Each number is 500 + 40 x the weight over its row's rms, rounded and kept within 0 to 999. Layers, rows and columns count from 0. Numbers have three digits each. The size before them is the row's rms in percent of the matrix's.

# up: layer 5 MLP up, 2752x1024, rms 0.0222, rows 2584-2650, columns 768-831
# down: layer 5 MLP down (transposed), 2752x1024, rms 0.0193, rows 2584-2650, columns 768-831
# gate: layer 5 MLP gate, 2752x1024, rms 0.0216, rows 2585-2650, columns 768-831
up2584 096:513482451503461477514585540540484453503415547475544577456516509580489591497536499445506425516505491547489481641532510511546539485570457458546482465517477470543575477468479496422494501621478512
down2584 101:560566510470543464495486501546513475504509458511442475455519528490546523589485485558467501531449486551566451434422456501469489543556494417475523499535529524475568479506525514537476448455488533
gate2585 101:507466475543526539505453521456469500432452486435445475488435457486458532447466501529486486516489595553473425455552542450556429538568517526463520485503496416575460611503546491501571588507517502
up2585 099:519475470528527473473507523495483464507513507412470445494479499459554524472514513509558435504495460579433451538470523557573503581489438497535492513503515598515469489423534540450505547495519507
down2585 103:519513555585553559492549507468509505458557479452490497507549494460499542546541476449517484558514485506499482553490515559456542476517590461463440452518544462524548513469424470615503507501454496
gate2586 099:513460521556495516432464487547508479527522437444489457508564466468544538437527570542530513511465568504493511442531439544530492479486414498551512511443607524517542503502520539424507493569508545
up2586 102:518491504516546510457519536489406420533499491493470490445458500498508548567496407425463476540466535543492462522483522537540565453580445538451441539499427381486480459583415532505521473482453514
down2586 101:508567504478442507491533465475449400472514560454485482587503484547469491488586505447438478479551527560556508455502521499507436572440443515516512575454505503482485539561510564539545470527551546
gate2587 100:490464505510493518461435515473461516496555557471545546434498507614477478488553486469457487467430479502532431419530425439527458556507498432563479567526506519586545431504502485541545496453516477
up2587 098:484451514505447493483534526489533472437485449508551500475451564578466512522554507496484557542491589559580496440418450476473461406461556511540488504540511490551523518474468532562471534515510583
down2587 099:536497549534481509550444488470468424554509493468515407513498543464500515471582494495516450540475468501527500495459523461523464536496453466497515490435491548548586508480449501587465466491512471
gate2588 098:509521460424450461506475534497499479469524482488556476484472495461512495476529464527555580482454537535447467516540530475573492547557542495490517509535482509498468555521470520485585500537495493
up2588 097:457528499499505514530483509487475498490526555459503479519535461465455540490445553479437501563495493466553488498526519509484453425513469516548489493496428469453496498564538478528489497514524543
down2588 096:540477507471502480486466502512489526480609492595503522415485496464499502507585465458471524509507520491490523511501430438494457482466517448512508575466453457570545470489487458480518461443478522
gate2589 104:508493478556475525501427495539467488541568508456486526546494424437428532538526538630473488506519511576540459507445504517498518440530412510483494514509471519509556600474504490467454534561540506
up2589 105:496545482508546482582531583491513507501491512480561577524491465490488514489532515440471521472570493514505473508507508503508473514496448412494475499525487541557468490515549554580468459453558599
down2589 103:469549422505528519508526581470518570521486464482450510521537523423411423603536428500526530436473543449582415475568492557559447462537506483521449566465515486477556490500528482458501503493461484
gate2590 099:494455458459428491421456488567478448534507435499518520535483489486502487432469510473537504509430496474541589549457510609515513547457546551502471472502452442455530552496397513488538494491500545
up2590 097:510462500519412543480467551525449451524568570581442511535458493476531563451440458539533493473541436426466509481530532500473522546435478413462412543492544555449532455451470503532413462483487575
down2590 097:506523455462537544461619568501470419479546588454469564514493461480482472488519516432477432438474492492524446449443532491488544510577493472496480546454455488555454528477475570519505513567482440
gate2591 102:504507505430509517499462442511448490474557520508483525564519529481484492440473500502524506481555529466518601506558499509476517539556618466565459500515474496478512505482544466518509421565471498
up2591 103:500460552564549543479418495512508424512421497441536480540510558476545441558499436493537445444515481418538477471468497499517490515527466475517451490471469482477498555464505479489440458520510552
down2591 102:468549519433534494490506519483577536494482473503470536476490442547477492508437468520421524555509528488538522531504546422578553537542493581475463465503517483475505453434472465480582583518500456
gate2592 103:469492512552545485510491505446468516523489494494498434447475462458484526485449493523463553534487483558450504529470487499472587572505494431476540533553506517483504496446585451492577588518501496
up2592 104:543506506591503444491512490468447521510490408522562496515522577563476564549500510487556607509558512515511489508505510479462509513472554499452457554507458503552497470536467538519508527479612573
down2592 101:500466448597533438528540447520512510556500560553574460506511498579551520484489505495501502480535530535505546496488551477541480420499509493512489546567472481521532467523499556498460525486540515
gate2593 100:477549535558356490522515498533499469429474503466579470456530483558534482492539542514538484505497534549520483503559497527592485534478547519497492527532485553556508478416524521436547455558399570
up2593 097:519472503517457525501481505536533565512478509526529480485466550559442509466530507470585528496499509537473509469524454454544538488534478527498540473458518508490501508529463463545565461543522553
down2593 099:507508499458522552477477488461484444434526517548490508542511493457555466498489499515461512506580497525556504487469473412536478444508483486534525576484500521524521496474510511466467454491473481
gate2594 103:483486533532499460590508504530446468545501490467490516490503522505510486501560482506472588484469545464496511495469447534458481529530423519407506532500531494521469544523509433492525561507530498
up2594 099:491450476546492446433434465516390526441456529494451440513484436561547548512544590567491555482483525452472515483488469457492519574435556586446507485566523500526463464448465507512487493495427522
down2594 100:453516452544498486518558548437511485501498531611538524479505564534532462503368561462526438510514463526518471513500450484542513529470449459560485523524403524513473532521518523475560550464517471
gate2595 104:459467518477411478450484512533488525500552487409513516483447528536473461518487511593476407490480547490483465496502471557493443483509525544522466453438587516505584537494504519512493421475507503
up2595 105:549545458508495527487456495527500502523543470554485393464506527467479519562496432504508504493490560481490492494542464529561479501567467468559476486409431519544494508512461494464465509491534459
down2595 104:505548532548477518382549573456527532488504517517449508473517527463449457474444505521492475515517515492526510459617573519462565471517471530448480478508509454439469502527510494476446561480516415
gate2596 099:500561455540455465490399503526455484522519534538506497538554505485467549453500548497431467522544523457464500499581531576538469541443467524510503527476451540564438518477589521512449479434496481
up2596 098:480514557449518493581432558485633457463476508501525505442474513485515454472523511482494500591491527463502520544551524468495483467464470541482414461508481467438446456493478554552492556486451477
down2596 098:438522527520493489527456424457474513517501458535455488520574549488481494556565469509532497517424402476496462475554516490507516497489532525534560447569438521483457533469482536463503577551541512
gate2597 102:473515481475478548462519522564507558530463498544607484559469528439524550537544464580499535462530492604513510534500490536543504522502517546487513535490512544533570472437543497424538525562515541
up2597 102:560547474530511479508541488455464481467529522501534559468566541466482425527524532513558508526578537503576554478426524488477556490438580508489457552592470448470513528479487499553521473502572571
down2597 102:431495440460525496530465449517430495450551459472485516553551498489471510518560495447518474578512471427480579543550479529544526516489495565452490525494493440511488524518515515514553433459444571
gate2598 099:436505525494521513501579507538501431450479555493471477447432452511480469500466540521481452494465463523539478480438451476456445522560477530579523514506500563501458564503465504532544461493538510
up2598 098:464435507594518455463460440490615515540572561530514550520537454477491436444522469540487459476522530423592474515544473490512525454523399451494462477549473498493512501466494515484403539497483501
down2598 097:505508524519474507586487503529526423485506443473522430494498450532504509530461540527421415503450505575461513499518580505468529481510508598450520557529542441477477456453486542466461449497479450
gate2599 103:499462458435559427508528529528417516492418449483587516530524500462504519519431473480486426535408486497514529527442508463480564545570513522491534495437511503514587540504532514504505517515422473
up2599 103:479477551515451569525552494470490492459446536443536435444468464501504557506442533543594460471457463506489509534505500526464533528477417505531505556497430454404471517552489510447537422500479516
down2599 102:514420522514472452503506419514554460426491499556530527516464503514472544505510486521457464505529487507482523508480493533551603464469514462494493523490485557495472437484516499445448536522442458
gate2600 098:551505471504575503476544426535490465433609490518564456520470539521547484412476572510482479477483449427506480453552564593494446523452546484545514447476432486521459562518502531500456495531476507
up2600 099:533495568500471525545526539529491481487496524459550553536488488392498546496478520470509533486510498520475544539428502442401492523542514471506493501490532465509475511528538583550522497425540481
down2600 098:527501488550525528550493429509527523480578554475494533486473498478479505530489570536495528520352490511462459485470502464483486554521513548515569461506556526519500510443498482532513504512534559
gate2601 099:517509492490454492490406510502531477519523497439546498472484523482551522520546455467595520544441476573510438536475514478549424531567481543460512516502481479518545553542513564486507436520449452
up2601 094:519490443529552512516534497488608524536519554490483571550524529395489478523528516484382507464556534470494538495482504572481406547530493566519528486508508505482528549518509526501521501551435430
down2601 096:476571544480495497472486475540531569443435498576500443458459546496492491522511518497469484491522513421516501514546510527403528473510491537456499499552551476535508518436404476506411497475527554
gate2602 100:464527431493509529519494515493450529531551492433511542479515477454414518559507485580494480411419549456513554506479454552506524458534509518499530532423578463553440564473470482481512554479414499
up2602 102:438528481536520434474458560518461532490475535521532577450463447481485474498437519498500537525410534542548487551441479521533527503440481483483490518511519448530498535509483518540538486518563450
down2602 105:525547534506562476499534491508418504512449478533460456485547482517556647495508464551490587477495474566528451441461505533524516491523564463447485492541441477470467478508396476523508524529535577
gate2603 102:521494608523480470504519467453432532450529467491533506508491490501498486509503516459568486555434479445451520549463493467518598457613488474457480444551514545525521522501399519493480517495590496
up2603 104:491535495486516498460483518499485501526489537469546534492476470546486480529569531520553492527478534482504473478467492566505518497521488501459499501492497477438463549475506557620445490555480473
down2603 100:450498565593573503534497467535523510409485538451526429447516496505539478459519507387500452543481473534520579509490520475542558493457488524445562411460519538514542490528541530503516528517542477
gate2604 099:526458459502510458532534531517523403544506565509530525507454533489514449569486465515513502560497447529547434481498516514499479558494422525523602479476498590509457477534387449513527441478542578
up2604 101:561466508479514491513489496545505457480479493535476455487433521477462477486528470471441545495550498448624480498447575520509473589495454483476470527485503496420602578486512481565448470470506520
down2604 102:476503572507485461474529567485503454551455443473500530452517485572466501450501472523507531510449512545534493517460531534470534528511511433508501482523465493511417522538548558396506514473456442
gate2605 100:481507448582560455523481476511506525542536576509430487493502527461495511467455480488503401459479515568468492524519524481458471444523573530463496529479474489518496510521495522524601502562492497
up2605 097:471547419450599531473474536543509558553478525507481451495511537458538506464452552380525459467489554474536524497420510526491539472459453484526482473477516458479491521452478481548443547509501458
down2605 098:440493517562521521526536523446429522521492485557474540520481511520466495546569431500487583525480544488541478533561489446492548511531499461462526445541541521566531513459535442475545566463477517
gate2606 099:482555527505461503526543514507525492565475484529547390559453472572517487480563512449587471445501464494502567516473458555506467520508528471475509498586453573541401515476449448546485543450534475
up2606 099:511506516496428485408566475433547564501548478488538525552562492484509547498533525457452489468543529507515620475419516545473491500487524502481451456538500496514441502442461641555480536529453489
down2606 098:498484484503554519522503476445580518483549583515493546489501529458488493478573499524546529455504502563479552476451511517481483517468585434518521552500435518481527531510517493474431465541505507
gate2607 100:491484492538502426469550545557502528483487511483546438543505513439561470525516555453480546452446567513534526503473458512478436454414520561531557455467495475592455526517442491558491527511484505
up2607 097:515521475487497460528614502517549443495475472460567441532512486440500499499481452497480446542445549575513524535439417519504478558541547468529513502510450595486477571494495515500548555458502520
down2607 100:540580540507440520466510498458452506554479505537477489445488526458553560461492408538464544483572530556548522456497443471386530481506377347544492497471542515560476489537448434552542441492469465
gate2608 103:513470491490429433471454489506531574514495448437466481511527480543561463525480514517444573532357517528487548456472499600524400502507498533447487471510550562553574508458527517503467514550472569
up2608 098:522422484518495494528468504480516539522520444505508506512569535467489465495508579553447526458492541483473502477454498508533505502484439544552427465512534588470512536431517443469511546413482499
down2608 101:580482445439490584404492521516438589458492502513443495476443503540516502555534439523514489527500484446470442504451463494485559491516529456503483409451479497536488590564384442550565526530508546
gate2609 101:465525486437483458410493448481391486455449502481463523433499534480520462511494563503482418534541516440466489459429521483542408466519527530535480460530493484451472440492499454484531530535534520
up2609 098:478547470488512467464475523532567553487479503549445571515527542468474541454583448542427542560446554433487463444491493527541501437527513576490516469514485525513504467477481447472489519568560479
down2609 100:475462457491515565439485464495468501552553486434519455490445519426490460481509438509454509485540464485413484491480532551564552494459491410565458509465501515460484463426496486478438512484502510
gate2610 100:558526499471520473534515568445416472534435450528522462503488484502506475536483546581476494452474518517455475489468499565465499454527471494502528457510481572430564529472426489460529535533433458
up2610 097:504398526472459599430528497468461508488500477505496502529508558465531468520496513485436503550455421525495484536490479480492522495499539481517511490590444528467470475552443503556592496463476445
down2610 098:491528454552515506438482571496475552467467468547539490504501501515538506458502480537489433552567427505565505479493479540529515473476533461489494506513529426567480430516493465501445495504464466
gate2611 098:543488465541481490460558494532424439435433535556540483449478491550439511490573528568564469507494458452552476455528491486452458428507520529461562518459540468518487478473428549502464451532463478
up2611 101:417505534420517524483561459497469501469516574519521520460484483562524522423508450406517512522532492561453521501537488473506509491464503465458490427470500512475485528497496491514534497524482489
down2611 101:490428546479497410524502455563478444448544512513501572493501509452479469533561484504492540462504592504471449559435464437485515524448488527457530464511537506471448506439556492503565594496564504
gate2612 101:496479464451425497538470513563535484528525517559473525436447529498436486506504506477531512522434560467521569489519462567535508525532492495502514493463483519559504520545503482496468548501484474
up2612 101:463482508499496408473549477429503492479500435582569479511478481557448596496458520518426500498492493499492452474481549519493480491527458486617527499501452510564561502497380511532561544599560449
down2612 102:499501472512500492518488509472491487497520540514506581513467426467524498492469552499491497496474538533559503499478524494541502588514518527528519440448495480473498495454460516497515475586503557
gate2613 100:428614461452481509588538572564582463499502490422498550564483442462377436465449516419532579458506501500479474535528473409449481508448525502478510493445519477526481517519566529518590454472578572
up2613 096:518522534486521489469449462511546504525502470451500490438501467577427482449479489552474443489465486510411472495535463525443616522500506502469466477486512488479508453485504429485445573555489477
down2613 099:536560472504490574536584489487479472528415467548434510482556472520535524566539456502519482484531556485511493524519495471515501442512532479626498459428456560538526503484493555506464494487483472
gate2614 097:484494459442501443524501435509495425468497496431482488482505481444524522540507509550504468423441457526548452537463518497588554442469400516540479496507498505492447449472473500437515591508487464
up2614 100:523454515496478508508484560456515534523495502522551467511461413480495538514519503487481508516549511422430556490456488527451509456560477455519478468503538514473532555505487522534455489548431479
down2614 101:486455543569513486536486470518442523488488561504517504475514550467502532542548558485469503584527518566523491499466460529525567540477485493507439535523505455519504467474525578434559511433492392
gate2615 100:414503467496509470546508498501463509509477487523435450496477538565494474382448489478455599498534494454467444513562558472500503462606490498474486463547465557565502506505527559508536517541438455
up2615 097:446458447531495503457541573517444431488523501526462515487472504490486554488455495548394506479507523503547547532571575507460500500534519544470432474503484484504489522482479527509479503477480567
down2615 098:565494531478450446543473469496514529500450473579481558601503531512459507618415522511425562490562523436476575489477506500577535479510437474544537542553541478464493514499481552495601481539529478
gate2616 102:515503534528493442524475491475522561484494547441520449537439499471500453430494532488509594506460452469472518536480483464507495543552489491488510490472488449503539513440470477492539506513450538
up2616 099:529507539488514511585420520438498464505520548502512523505547531453520459486457552501513580463510464457516470494490458508516491508489423510482569454492490619467450452558444524555430507416471478
down2616 099:544508460500528499455415563519499482483523480528477531513425504532538487463477537546455471393524493470477446506506474414426528496486494471517483475524536464587456503462428524510475504489518466
gate2617 095:517479432490463441487448505456490544496522501494474547442396532527543495503436473493510522477494555508462457522485558498519582380479545505514503465421553514494458447521497480526425540521462463
up2617 092:465448546500475451511519431475628520524565475502515510552497461433473468528538466439530526479540527499491405538553542489488529507468533478494466463545539498573469531612540554410497541468577442
down2617 093:560478539483476543513494497463466504477482562451542455499420561453517493472508457500588486525481458528509464479568497460476520500510416533518499529473534504438505558523474504490505458532455548
gate2618 100:477491438501475556536502587500460556536527471482432463479476394472556524470507602521464452446494452510540541496543567562447585457479501486540536453532453474510447543491525472534474434522489478
up2618 105:521471444473509464462527550493496489483570479487460481574478485519514429513506605505495457516449454514466480519560516502596464517465381410541432519473417559458533528469548525497453482462539489
down2618 103:547474511467495553499496515542587514496543527548502461551462510464513491475538437479520569519514508443514526427511531486526460524513489550483523518496502540422540433471509505572458519477502538
gate2619 105:427546513465426508432527522554493513462520567457527433567510496540440412571563517447535492494560521573474509526505478493502430481526530545563516502499516540498507558452478452556498447566501522
up2619 105:440456486484456570556494488447493458545539479523452526589561518524499502562461494473528488457571487583527454419510549528489543526481431556444447446472531533471418499440501387533522495481506506
down2619 104:522504481455531517468507509481463472553451520408541483534453578491550475595529477560485472522486440475521558547578470562429498433472489429509520472496472557537461494467495476517522571587471406
gate2620 100:444451554543486564559520496418466475502532536504483495525434457467543526514499515530514491452497511497481551525465411508525470488568491493551513531572464555494505470461536487449509509454513540
up2620 098:572518497532489441488479486528452606411483485447453417471521550536458425472511559517500565551535511493510485467502523552525460573430478506487503597488505495529532569490474521504542550512471502
down2620 098:488463564468541458464446479556482417501477441520489477515443509580499530537499478487527433496478443592441505548478541510427528495552485498436501427557483540518416486508455480510458456504558501
gate2621 101:541533524546447488546458548456521414482492395503516510445488540416509477515513450527543589504562447475524514504538493565453462468483461480490480491573488532536451524555507535476454444556499501
up2621 100:504528475479506454489471412516547562441542565477518491519530454471483470481536425526437492552501559522468614486525505593548458460497468510468497452509477532491440458516450455521485481485503483
down2621 101:583490567419560483530527519482562509499436561523558500479487533543534458499479473479503452507535478498432492507590595476511471515510504463499494474501453487486499551507527540558539489511485498
gate2622 104:516568554535476612522490510542545504548474495460527451552464523489567546518550544458538418486476488567549456487415526502506508558486485533549540451480570491455521523508531550420545530510544492
up2622 110:447474494496513418479436553519524512449515522578533529489597499508503527502463418514488498538564529491458509438509531504525510466439520422476519522466465526554437450520463446459499513529449435
down2622 105:572493506433502506560502519497532484505511463490501482490468466517512466575544495488458455509476581499517520469543522531492479538546516536502543545489569427426611496497495445553527448548519503
gate2623 099:507467555442472522452577510532550518528458480460465536428476504489525519460504509561421566464505603457566476469461521484551523482520511525546494461486530498463496480495497487519446595500451572
up2623 100:504424521510546487488579452438474491456544563477500496464437510493515564457547522530463441513438488514466426447518463464471509502524495506582537555498464552479488493470509534515542542559589450
down2623 099:508456462396546462427527502466488425525535534448522595515486514515471530460452523506514514491492504461472552451454464610498516550426559412524454514478572477525493497552460540556397522502506532
gate2624 100:414486460503535479534529584518478496530472566484495500548571473488453512554573502531480461470401492507454557520468484508491526518532497462558505518544504570473500504507444490528510485524508528
up2624 102:440535474495548501468549463508494511509493436485469535501473519416443560486486576501535461508533464352516480502433506502541463500435518465541564490575480467455452504452437511537433543540430425
down2624 103:475504553544565481526541522503544489542479521533549531492472485509454500442527454462423505522525509553492474507461475490457502441521529479466569447494472527401456507446521513555436479518501514
gate2625 105:476568530437531534515447477503568510509531467502556465557448507490497531470520512510548482456404445554540506475474490508555515503538483494555471445503553541508505496559545603465546438505426435
up2625 103:481568450474482463484550510458500516569535565453527497497429479474499493501480501491479456449544472508504530446456525505514476570509434560455493495549479494489573529542585532464467517491456419
down2625 105:467481489564470521551495496494479495436515469427444473456499527484464467480501463523423509549418452555490520503465516467530478466495511539484503504511511460459561481588540525492494492441508492
gate2626 103:524510495510483534427534493536517504441516537476554467482486561532494544514524484453528503598424508452449462525465507484512517529535483588544562452516526505501484477557484498547489527510538469
up2626 104:572415498494422530474482444485558563459491533572493548516568534462536492453453469519465522456475446509571532518510538532456509516526511379571533495494559548490510489453535564496483464520547556
down2626 097:522493550531480466484526525505539478562526556538547510475554458491507534488505484479459487555496484455483492529467552461479550509543492469495485554491532451495484530537526462566526472446530485
gate2627 101:430497446497565412496482518515419478489528484523435548524585463498515474437401513465436492456451436504571470469523503478524455508526436578584513526498506496512442571493510490646437506525453506
up2627 097:493474508540513475511527555419472501582559496485527532553568517449553498540485475542540452517478480554484502478484518488496443534548569517519511534514516466542538565458564407523543374504491520
down2627 098:484484486452489522404483571502437510506457432524498511412386509517529497472521468462560498488539465481517478539519501453486518479520442453491484457505550524521549439524516471535493496515566474
gate2628 100:430525516477465494497539508530437408514561547420508535515513479475508566502496505604539505439492477463511539527448546478516465548536512546501568533490590479567442531556523549467505428559439517
up2628 099:490470518494579519472532545501471499522489545484505514469436553590423537480480432509526503528502474427551420505471527521559478466541505503582534437519411496571452539506528471497517480465473474
down2628 101:514481492464513504440467499519538474365538420522437503471461483421499484467493509492489501471430519586522542459490476511484457558471522540478480487472539535471537429473470565460460510460510542
gate2629 102:412491482516494482425492579488544536516560494485467488457458422481527458405483487506494526479459492487441539536516583429475562535561504506467473483437567527535511542464543548563567499557488575
up2629 101:518496492509564478543494511521468472456422494532484463460526515514487493541518509497481527412529586477440506502557516516483509529553511530578498574459512499484528519450471487534481504521452548
down2629 100:567506514534525486453459512448517478498468502522571420525555538491531537464502599494651475558470523461465492515573528540478443513516483485581537486558411437493530445549510550494495505524548506
gate2630 100:496468436501502451600572484490509512532566498440508493438456448530486488468505520470420564535393541473500509515551424502516497523513533520527461543525596540447481471615528516529510394476497478
up2630 103:498420474498501510425513463486515525525460532558471467514493459453517511531476492522522461443555505532551529480505554557527442439534472539526527525495509545620518413448445454525453448549442483
down2630 104:465515455518452456442426488550504505630514471476511518596470500569477454587474518483515436427540584530427465508499500385552461494485495527493497627481609462491512519538487545472534418467537466
gate2631 098:549468475423485528504501483512546507511502503461493447508439439511463449508498556426528509532478455483559578489518550494510526449470536426560494502495553443559433477530514555443422551507474461
up2631 095:584481446540499482531500458409527492530493407482483518518505514500457469497506442468554490447536481412459490549487475592524493515573516505470520431575499545561491488525518396538466525550458480
down2631 095:512525441483556496602539436550482497459515522410502492534461545522443420614534476513506518524456534521485499509594518501504462439573472500549532466417525427481565507527484483535474576475543464
gate2632 097:475511487504440496530471497461479518466493484506462475521463527526484476489359496613526495508448452485431465490557499494539584501408473535508473518573601528554532471494499504477567437578535488
up2632 099:572526521479509492513579502471488527496490511520507495512492561550550518487515448535563502534500414516456525519526489438515442489564537476499452472487517518455423472462504507498493443539482536
down2632 098:464393550524518555505457443551503453473564519527559481557417465500469475430548508462523521532520593468471556484531482546445564535557508441525521465472467546499507520480410516469463541508441452
gate2633 100:554478566419443537468504550454489487484550496500537458480500512450453446520498462484425515435456572485537513460459403568536469445485517488535497485567493551515490489493531583514469507458445542
up2633 104:506462518475496504556441452503493480524519508519484504447524423380455528467468521484429520563501468511513504481522489479485535467526452520540476440533477449473488425566550546520451489543535495
down2633 104:507483460539499499459482598513467426500459481568538597562522535595434471482498575497512533554539499498488506511540537471528513486485507486491610445467446461548507497573470530445525510589512456
gate2634 100:505524458494499450562520506529496540470557509506519464483481492546506440484529459510528536484507489513490563512519431557511466498518499489519507572500494552509535520527427511443444481534407510
up2634 105:530457491511454469464540559512542535531535583510476513510554538576492530532482467452484511511510503495468601478509557485577452475556510518452506462524466517424524497508449520498563568540467529
down2634 101:467536495550467516496515537510475497518435459480463517506564462513413462493460520602535495491515574504486473556576580465475493467559492560515477502531480413492449488522534450435497549452523525
gate2635 101:521522529544456535438511532525501531502493509487508417513575498442494450493505451513529524522483485477466397479518482504524503523539605469505516520487545512515463461476521529486466460540469602
up2635 098:506565516485487458452474470458528429448513497502511541465524523507496542529444448509491543488506498459488521544566509478518495507499567434438508545474475469461486537469471520524455466475514470
down2635 099:455515475467544494556414439456481480533476502461447503552478485502520512466552418497489438492481546510478472513469430516485476519535506492503483489513506518529539514494538492529554495541475505
gate2636 098:474434444492495436504539518465427550508492466528493453495482468508533499435489572544450524475509471554518526530468444490473486477523506522482522440510539583511414501512451429510457429485443492
up2636 094:550489496586497466473479542453536525461512531456521467510442510553502524504488480477530485464497472490443572464538523544473498496486482523521501481513574513495476555497488606541518532486460473
down2636 097:491416505482532551505520403500431459499512503533587474527469518530503508517545578428451568582510496471505515500477479533532497544554461511427491547537521511555543544512411513452496528455504493
gate2637 101:482536482473492551456529522559539544491488531488574554406432535427490459511525503479468498504474472416502488494489514438537478543554494512551528551479518575591484490469466513549525518512401549
up2637 099:538457483484408463513503656471472490468486470518543433528578477464458470515516480526490503410430455452463536460547524496511487459545474558503462474540498514493475464477506506563546467548458509
down2637 101:470453555468513526534530495534598554503486539470491476467475435522534512550524498559547500478506489550497456504538547489484524508481497457495535465519458515467497544493544502524484523512562612
gate2638 101:419544490465489439427500491494513447473499468519512557539448575476471534517570477507515490502441514517536520476588485441490470529510499473411560500557443460511512499580463521487508496428534503
up2638 098:449552515538465464522499453485533539534493492438549553536454482495479527515525506517592554517481499523464504479547423545553479542557463557486458531541474573446561519541473457479481463431459518
down2638 098:583506464514479531490510562534517466517567508550474525440512521531560475478511512505488522461430504498567499482471506465506456421424535549531499497481526552495429493483486541525459534458511536
gate2639 097:491406558472473548492522523502468477553415553494485438528499512552473547524489504476549499419553502474476502450515568496470504467516592580494567522434491485542575528486481436510515551580486553
up2639 094:498498479455404497484486526457432472513456475509518479517490469509523438521471539528519476463510520449520515503487489520497476526551511564509500466577390487506523508441531462591512534485506507
down2639 094:477572428468449513463454509459497495499502428418534543446474430424512507520452508473474506548513449490542506464482471481529580477415510448489438547439520450489494463590518496542538566475490492
gate2640 100:490559591555497609475468485518468546477463471500529478506457493562563488520558522492543506497504495427493496496541499533469510501514537450559459588557472573575522491463544598566494458533477526
up2640 099:450530470487506492448517509565440537487373528471454495482555519552514559540424516484623460515446554494550554457465430511453543565422528498488527443475562501419540549469527535484529526582536468
down2640 100:488448475524486530477469501487455497473506501463492454476536484486480492570526470524475490430533496541479442510472470492496492516467532460501432587519471495530538527525480499488485419460504537
gate2641 101:494530478527519545528549552440508523468502471495560481625419506498537469442453508541494520445418496499580478482629560476487453467494490477526539474480428508531440523468545548515459544444457508
up2641 107:481506487543537510515499466481459488571486594513517503524490519529507533495465535441446457533535507508529417521429540431487481451554447448545480399483543523570536428521453431511479433497430475
down2641 107:526479444541521569535507527569518498576545522524527558543573467468499452449557510434434518454563526466535526481430460474519460487522457481491512490471529485491471545507535449517429520482416512
gate2642 094:508476493499496525540452542527441493489426480492548502532500533526514403522467508479516513598506535492478510490539531528509506504478496485519500527462506547588462481485476485531421520552458613
up2642 093:536501481583541441504492508500515543463624528450513533557474465476468480463451442521494521486517447525479550521484532542457479485586529521524513413457496433569473440497556485475579522551453469
down2642 095:434466555460619481459460512488543481483577457538569508478518500537570512491556496477537529490463464521550486543524453539503440517460462505537552523450417456453540516520521481553500476408470510
gate2643 099:478446478485456485451492532487482500500453479497489562534409406464585494515447493531491544548482477521562490515526565458482456526550493528520509481438463466526469489564460494446427495470496539
up2643 097:538508531572539527534508471503546488491440519467409541467454533492492473588448562488554511491524408489493472538556478527536417563530491511481425513524480525577471484483494518540512490490523491
down2643 101:448481414509501508512548460458520483478437468497452527492528443506472518539516548506509512525511495537584472488540496464525483457450462496537524574508513497529566481505464523559503415495509551
gate2644 104:462396478541488542482458538488412478494500511516475530499460497464492456472455485424524505508480505509540545468489539502493461573547441482550514514432523518479469455487455518475668455504404480
up2644 105:573472493539519542522513501555502506501534486502468472529482543470458480471516551513527468489484462543510484497536444496529492571497531443457487461482503520520453427530537512467520534529556503
down2644 104:546544460479510570510506492561428499543462431571563556483462494409429553438499472428446519485579492500536538560461509499484500474428477544579524560476509450495453494480452509515544508506547441
gate2645 096:428492464507438477531447505478469493500545488464510539488464516369552457511469550485397482428456566456457404466517490443462480522511558471527505493523439459535451612494522501470498458542479475
up2645 094:485527465543527487553475569516541558461579498558521486561521462476506509462501481539538598488527519530493599505573472485466515445468445558476492509527469527520565549543487504430512538460468530
down2645 090:566526518526497541537547539484467457511502519481468529483442512480519459523445459567528494452488492474546524507452474503487525517475486450542473515514562529569464505494507520515442451506479452
gate2646 101:523500503496520486487440549524492462515603510593503474463491477503506517458447584435492466492478427497536499495452520548556501523502463511484476516519554549517493434498611528428499494502587479
up2646 103:423472527462574609463481457467514504524508508464459489515489485462505483514475510464522463502427494450530506512463529501475532531557494526523493512460441570435495521500519477469545430456454551
down2646 100:567485498487472488478539558512587425533570517525530493532491463435496443411482459485499474559578509497561483467431497518427533475487482533514451564469557439500570442501478522512536509521516533
gate2647 096:409514414553486497488466525574411590466550488525525536503463434515432514464494474496458524503428557505436590500549496582445531506414528527552516458500560523505441545456435455551519478493526493
up2647 100:481494487497481490563476523479531526545514411479493519504532518384528455503434583523442475460479530550500446449513552487486510470488469499513510511520548498490577581452469460471486547527489511
down2647 096:505433502520468533500536491458508531494500458467464485517483477479513544534439528514501518535532503470536484466518508498462576494551475565457573461497486505459474482465531464474549490543493485
gate2648 101:573507528456475506496472493539480472466563524460591439485438521513501503527540532539491515447437484556503449488455419538469412549497459549470550494450413544446517497485524508507502438531424489
up2648 103:489547540510597522493514500545494517489438483593486498520565543539476497468502546454542450498550519460495501501514566509568477513559455461527529498506515482520511537529485513470554477496485485
down2648 102:453486464417544484502563496477575522473514481517481510483479594474558477467403479468437545448421484539452525554516541453533547557452562560479536515520487534527495547450541519592521536537479505
gate2649 099:515499484615414504511457466527547566495493503447507483487570541619521493478395525516528507511488507414514494502476584473457563565562540570446550492503491450472449504527465489480470554525475537
up2649 098:477484541501526457521475430484544496528512426517467510491541460456547527542491542527466454503500534519472480527525511489494519432587528431534437495419441538473475528521465561460494548496455520
down2649 099:494504529517488475486551468579460505473509525459540511534465516588552490544466490483454572438458503482544412464401480558509414561500514475432538556498502495489491509514466502573544517469485567
gate2650 102:491532496521466562510526587468498492476586464448474460551484535491532469579476480481418408423571489465503557551543526526457535501470548469526541539513502476449504483472501567413562443558445502
up2650 099:524472493489520472525516486507549411440551501558434531514437552477538513445481509499561548503483577437508495522556499462514466521455397504511467442466550526522479508590469564429492508487515497
down2650 100:486506467492524512469507482461532535561494493518561468414549455531415529493556528528476553498489478554571541536520504492451470472537563573461494519487508442544504498444419483539473559527527635